config.yaml
num_hidden_layers: 12
num_key_value_heads: 10
head_dim: 64
intermediate_size: 1728
positions: "rope"
rope_theta: 3880.0
init: "normal"
lr_mult_o: 1.26
schedule: "wsd"
decay_fraction: 1.0
doc_mask: true
train_tokens: 1478000000
max_steps: 5639
Each number is 500 + 40 x the weight over its row's rms, rounded and kept within 0 to 999. Layers, rows and columns count from 0. Numbers have three digits each. The size before them is the row's rms in percent of the matrix's.

# layer 6 attention key, 640x640, rms 0.0636, rows 257-356, columns 128-191
106:515425545488555461508453473577550466545517559513517529505429511445470489490444516458523480486534427476494501507462526452564515458431480524507515532464427491457504505483483540535466485521464519
101:516554433426478502493490465499502528514468530488529417491551524476606508431558498556464469506486447503511512494532483484462530541520531491508476427482557452532523516529437491517423532520438455
097:462512514487501495507533445540503502487481510534440510467442418513568443564409519484536438478495533491445445573609443448513516553516512496463479429567471507477527518553446527455442557525450466
102:500553486514517514520523510432563537467529426488472455461540458559499476488421538449538475478439532482428464472511453519597506490487506514483565583512467543475483522529466494455520536477477537
108:570505470466491522463477499494523476515505534496423531555504482557478499507528468479533521473544591560517512520520480479470507526472525451578473501561502587463518445482559457603546460583502467
110:482543504471524477495535442582479509462521541460500485488480542462514509527482547532503469501529449456431521489533513457495518499462427526505556519461494505467480470476500513407425519466519499
107:500530510499538567451482563489548565503566518546420468494488552514535446414588517555461460556450557472478523476516583474453458513497568528492487491425523519581481524550504440443556583439545470
109:480539480469461536502533495541435421479529534519482546548503509537546528479558426490512497467488581605453497532546496450499472505558548558533451476504449490458523516427460494511502531517508467
118:532478521471488487600506474459480451501414464451513414510456510510538495519513396485530440483496473510409485500516436506450461480431407538551471521459505528480530459527476458489511536487534500
106:423482568570517511511505553567481449491548520468536523437491478490402561525488539522466443567477420531499553535489488496503500472508537476475487475478468514468534451453504564486459540429494430
106:525520515420585526558499487521578521499471543525555470502547529442460537441496496441509483406476498502553511516490508575492478556571544492448527617574521491513463499556415532511525557567471471
104:479571477529542485547416474516535498518484519492467468499521406486475479493502479500536512527472521558468546503494552507494513515429514455398537553521516519517535525528528520518473478510519512
115:522484504550517501505482548472542518425509545463497568529495496519445460475479516535510527548427506523545446456559534495512506533520444499464474470512516436516551540547523546546530501438504470
109:476464527473543531504514514500479520434460482487518494422468475537506502488487468504571440498508542523504464529473543489559539486479501526462570597536498513485477492493532482466534476460494488
111:506518499453503490438520585553473468518454497569447471496515568499471475512540539552485496531452500490544581528576575473540561483502510520541468463578575556486503520542501521455478528467419486
113:476496486539540496525497495462399545587485485454478463541482557525531488484532569483441466469557545539538517467432534531503504550496473471426494534562564598520418467510439505590589503451512456
109:399523449386511463541518478549445513481565492439536549500539496489535489484580498513498523431471568562491483482404479540488426534418501528533472484488465497406479468483499481518538500497527397
121:486479543458520496468552475511445531494476488488494462535496498487604456517537492447505421563542494444426517534476487484507496549490472550494505491428492496390481548444393465506550507490487547
115:481529549494499535498459499548510524551538608482506513500550432454503488491554522563550473521503490533489465479509540424492521514452506514528435536482426456546486534488472483539499543565429529
118:475501464443502465474496495499470551408523494522507449432538552554493475439524541454447514492470500516531538415423459545400437533539548523482525492495514435441527516531552506507507479465506452
109:536536525518484462473431485507516523464529532539504518461506541434396532527493534517483511511477520537479550526505578505560539493491449458496515526513468576503483568496479555547500529519598474
114:477513449479479540508490471409474513449490472464443436515569570443500476474534521468487534434467550490520539500486567498462594576486517568500535485478483476533472494553477499461501507537521548
115:505496494513576451468444486556413554506492473511550526479497525507468517543414532465516461573492563469499480524419425488405521461534477446530574483542515457487488455498480504533494533455494518
117:476501447537512528492518456493501513441517449496594509461484487464525508547537511469555425473416570475506540471546464493461478538544491529511573523505574531489554529514500484512546509458532496
119:563540518470530424445508506448571511479419490529540555513456509528559450498453487469484463434543529476460525518528460479552548456453503519510422516520525547519432570491576403467487543582532475
121:492560564493477494504427573487479524515479540482516493537500508509551529564459456530488505462475408477478525558534466568442563544491490476508493521512494489465489469464501513474429469549429519
115:508511487468466489522549502523433498509547550481528519542513526539506483504498505536472495488428502478506434489480462430523452499498436562508561462475505484506486560505466405561474587482548519
117:446506492487520472571494508457518463476504468460532480468472447463464495512497458470459452442429400423490491544487491513447430426499527486494478527508564440496527498440464540413476462553445492
113:421503453461454502524511473460516519491542499484509549543519527596447438490550502536485410529556446442461599462467456462434455471540548438468546552463450451446464510493588516519492493492509486
113:505540487471499393417452446479465538476519534472555444482538552485523529522488524488501425398475499496515511471484448537465475498497516513450502488536485400576559528517491495466484502506521482
122:404567464471477456552504532538540469493470479455462463428590531487525516530479473472542483488455474490487439511473499471448496499470496430484486459506493503577468495417469431559466559528550432
119:515538448490490504459474455493450463420429488490501526518471478437484513470478502479478512471513525519460487523479530476493496476487489532540495507559495462499531448487480504434496525554525536
118:514473442511392483448515442509463493511471525502498535540440527497483532525547432475526514554479538517500508468526566523494458496487515502578516468627491523529581539501524434461532486499457455
120:416374553504483492506483511467486521517518545547442516448437517487440556491508514546572422553567548554494439493539495526574514514540468513418523465442466495499479543517491451512540550446454477
118:466497417531480523524491518510487489504543522473526550508497464496547527517554474501476481570549497534533537461493521430407478478481585510524504464434515444532489459473532500491434543466566507
126:485516597484499583462518573503440516455477517450572520496456543579529504519473524499414484437536437475576525550521550501494515501506456396490495530492531511460504465465521569507479547530474533
113:541515519498517596470549550482430471486584437471490458427579559468553505456449511473433518475562512542467503480465535542494515582486485485523567492446516479572425462502534504489512491489517486
116:496458522518482537510599481509464541502515469533476419426432505493540498502452512443517542484472499473531472482476533482563443483506559465496460432491521537533579488554505523475535413540607546
120:479489426471403576513493499485406498502457451557534545458527517478523501482534514475476495455472532514536576592480546440493556503517521496534475450449470447496500503549511481460522567536580479
113:526495446492495503511490449529517472504510527583525478432436507511463431552512483487492484456499465528584468506510552525499446501448540423481500516502456520529474538472523530547532447487502466
118:466458521463488500515502416509494544470455467471513461461480482433537461432477474507501515498546506430524570524498534491519491526537392487445492544576475529522529514519497449479503445490519477
117:448532484464505476455566519457438516466536509490541511527434456484524547471461565491543540486526552522471487507518477543542527481449497485503506537497518452517518504481514541524544504539511431
125:475488487462480494471404477564479480503487519509528546507537598485464478533482541513402514491522495488470484424497533585494568450540504508485571541552477446427550512500531491491493473573521505
120:499457593490520490599508459444529457508543441506452460553475533479482508522463479508487466518526507551559550494500498480505592553557510587475559442514557499574526495476431480459411564422581590
122:509523573490538488462521582495520503524541509520519546461462539589482504464584518454527485528541519506573482476535455476533505432505447446449521479472515491524568476507551487518516463527589460
120:490549561528537505501451492435533503505496539469460500455499462436479486542491495485540549478541461521468437485534454525498586553528533442461511478485535456486449560520482526433510557552489566
117:442491471520491466519505499449411501407595519493483550417472539515454484475512448487487493520498534514456495429422561514544497551474552417521450516447463495515557515476522499470509552526496479
120:520419509598471491443471501469486519511500434523563532510479555453525491512473528490481420503495483433526516490488419545458461478472507517385525581428509540538546502478472483453518575444556457
120:494511549429485445492444518514516500487514537456470459583469501489567492475424488490589461491544541559504470472519593517532432519451485534522518507526466482539498492473501484461457561369499513
118:551528495530543473515479594525541489470487548507484580465556522493473503509502511482517476474481508541535521456487544573537474510566523515488546519393470464486537448539498486522517567496586508
118:446455441536524494494477514443546510510552530575541480536471473506458499432540575527434484491414499472491505471468452510553449563482501504486525572533500484534484484457513546516512523584565511
123:521589427604492451500451537502494494518541551505550521520500486570479483533535499457512452550500489546541505527580458506468490505456502544489514503537491515553493576480506440532530493503547477
119:503541495471466518467504532563503544479448469484531452504514490457524518474482526434529454460512488446523429521499497533453566551422472474508435461480512484476499558597484534478537489559525461
121:467415538554449557495526497473515466465430561515401524525496569460447503544470504507545462460490508508456498571521427455472587511490495493535461426534505469503521490483466524481456535496465497
123:518468583523551510541466515513562553579541499488574488375472545532464444487458513543451533498488512451532442517522439467593519504498452575471508476523504509524576491514538459502387457514514532
120:499481520499471537509476472506485434483477447603467450480496514479522506584542478499514468529544529520520434495462467517537531485486533481475513561499543501492459514458534530481418471490454486
119:507477494556483516481516486472447496454511480442526386488491456575453530535466444486463438503496469444532456484559543560524465504469463488456509513517475492422498522523463502487435446553557508
115:578540451467463539528506548457531444546504493458531492535505568468486529528512494512443544525577457560487531451438529504522493493427512513498637429491502540592508544450550479564491473465492560
123:542505525434501497447493588419491510539516511493525527507492532460482428524538503506475482437521513491481533471490478527494476562451454604532487513538479461577474430500444495488518617519492549
121:600518529458520564438483522523505405536500495494506461521515360545556510545447543454504491490457469492439536451494592497563432521459528487527541517487563484522453501549479532519541501459472496
118:542599512480550480512501493482511561491488483507469564519483460556522513531447539458487458535574467465421464540509441539453491417428525482506523457471450572484480422558495507518524506553475559
118:512497471511553487519473431533488471505538527495557500477551408531537464434427455554428446538503512476479483442511452458484562540515518476510491497486450535495504537535440508519346501448540562
118:500564483510476499480468495470485488471426545455447446521468585520465547439506448472439523444499498553473526513514557478510561467504469459495530489501462466546436515443531481428539500412443513
063:491461395466486542464560478445520500515504417493408528537528509495530453527506493496492456536485478488516486462536480440480420414553569486463509487449428400527466518591501556562479469468499464
058:557397514561560467491481500484438517475528413534493463531497490534507600429530558558480489579527430482495543523496455455441502436510461461536587491522497507523519550535493529539465536483427498
066:469439482510526471526539479492463506487449507513584469526470496459529470440519486508449568535421487528521521498544437469544480501428503499526474485496470504570444554471587556472522436441462509
062:469488427543479486471460481442476499469510583562540525491469499461424557490499542540505501461429538528496528441459519453579475501506560511471435464520449468444494522568482458499454519517509523
067:568512424524580474549528498514513497473542546570553480551483470528476454552478529480547498454451476433501557524531496529532563549517538581488584501478526474488491548492522488481455485475524510
064:451513542544454555507522510477486522518495519448548492554501532539460500475460507531521515438505542500506511503450527506547514498463484508489399581485429489544531488515471539518523486499601514
068:549523472483489496485552517478478562517572583552543509605469470428555493498484479556524544500504549466464512503515493600516491565430506591520540528590519448475527483547459490525503526419535496
068:507527512434442501546479456456541527496502554498444569472488552505541418492537487482496487481495461416513572443455465454423490501518485565454512485536479467524481512455481557460449512580466541
067:561505378471496470524479512563504546512535503519511523566492470491427434489474541505450550453524532580438528532577503536509580544533470557562556480502542465549507488533512542459458489463551513
068:480532529479469417512490552434486519532491482469475474479547476549492581485540536542503508553562556561523522483520494479510592469518475470489536459532480565474511481501524484467513530515430565
075:440529560518396575409572461516471458569425487427500518462504511539492470418547486474508573475516533561506520527509571436549547487432491437502473442486515528471480519473527487551455504417532480
071:513550515577423371525555465516475428527547513477509475467518506441480525496483479433441519458494511497533544500462483532550502525419422486455543490529494513440526491579594482558515571488548511
071:555526500551497480566550510500540520473495456487508489526461462474514496477583440531494462509416506453553495572494422491501515436445509464524475524507453496535539479500453572530407580520570553
078:565456532476469529567477585528494535485580522576535475550478602440511528458477514514494522516502465464383530533437530464489496500528535531480450470473483486589457492490528422451500509492505517
085:541479440498541464508498542495534480474527494594493491548481499499556520578475486464473449466581531487493558540508473597523451533521524593502535501557451509521476486568525529464515512566571437
078:518461510465466522577452451401575502551495486477504552564585469454457516461525505487505481486506477551466494470514481450489513460526559525569517496481479477478447433530445508510469508525546534
095:527470445455528527537494528533506498488543485536521444589491549472522480533521460584499499490473505536502441479454534508475436487510475516466491553528453539488515499514469454498509562519507446
080:515506463555533459411494453509464567497465455476492494516477409569490511503456490528491487486521514451558482429510542503554480556438437513496472463493465458502580500402521487480574536558552466
084:436548461586562455455485450437491505550451446496468506443468512505523505488538570436465556536481521559632512493478544438530517511470490507556512558466508510526559509410493410491481557517487541
085:536491557506437469519548489459567444520482567487557531462519532544542480516545426504536565482497480488515530530487449470550475476448490449504560482482511439500464549513501519531488496466474443
088:476432485473456519503520519437537467495528473477600481587495503520473505508501523489521573531467416487443537476432516500434511523516454626422518470522494493538458439547489528488521499493510542
091:463555476615500510492474400465500512539428535526460448469467444514551506500498521474530505443461506516460506486473484489572575479487471528481484525500518494476529472420538517544506527526492485
092:430553540543491512467507446512531510492545549476506495450540478488526540495476502511522511549443413475452444547577448426522511460526500497586540510514495526466553503458511485510480487488483520
086:526527536552432464484514545524546504563440493483497521467407554467512458521475524469451508499477493502469459456512516508527554423575500499539481520456509547512554528523432526511497479572391521
088:499437438506558504499513545491425516498510441462420531481569595526512497531516480493502416539485506482495520455433490540443519497510552422436488468475479484453519555547515572480498382525432470
092:462456570516445486515483440556509571486448402475466507483524497424463519483459542444576512519520548524452482480573552471495475503474564506578501464489467534484504471476488471572508445543516399
093:501461529438482480462570511479514502547514451500446445580501517442525474468534466500543544527480547503443530496498516488537506501579524498440443465528518447516490541456492523509541497460480491
085:421491506511490530475491589513559525477551487519478501518491501467552537478510520406527418540523576504486524464505447490388497504459524485460491547562541459562431535515550526542490518505563435
092:537484481446471492534464495498450478463567499564441577462468512480499519548501462498516479515457445464534561479450436564514472542450565486486538533509501463459518514508527523515479534478581416
088:498431566452544503521485484444483487534486463474482520497537509519443544561544513429543555592523462530501509517474495478539508484475513483498458442509461406508480479509497456470487517444509476
091:560481453519495542523505491466560491486444524523542537576555531476509533486482512523513503512537435540456479530525462479494439477458584461426459462519436446492523464446495456477499538402557507
091:531491530538458543453531508495491421510538613530473530453520436495503495517582501534490494481492480512447477555450426530533528515493546440502436523477500537440473499485485506505491523500491476
088:417512549468516494493553443589506541508507625500566527505487472531471479538508452500503582399505489465489443497528513469413472471480486405508520473486461564509519482545465444458518500501491507
093:443504498555558532434426517473483489414509416515455481434501529467547537413465560503536497549476472475544562548494560470428522496482441459535496511513462558508511491504443465449502520515490560
088:549424494501501520499510508435555510501523509519500503552514393530496452506564444468535486481502448468592529469460536544427483510537501516493449441440481523590590521527463568486443416578487520
083:497445545528447589548489447550437519490587497466473463477522492499509479477479517541504497516550488520529480505473567504523532471435537490518474440459490543464472452567545539460498473509495462
089:477458484440579548545445528527499584480468547473448513497522469519532461495511505511516521524451437506464473548520516489437477505482493480507522559501468561594502486464569547550551543602522488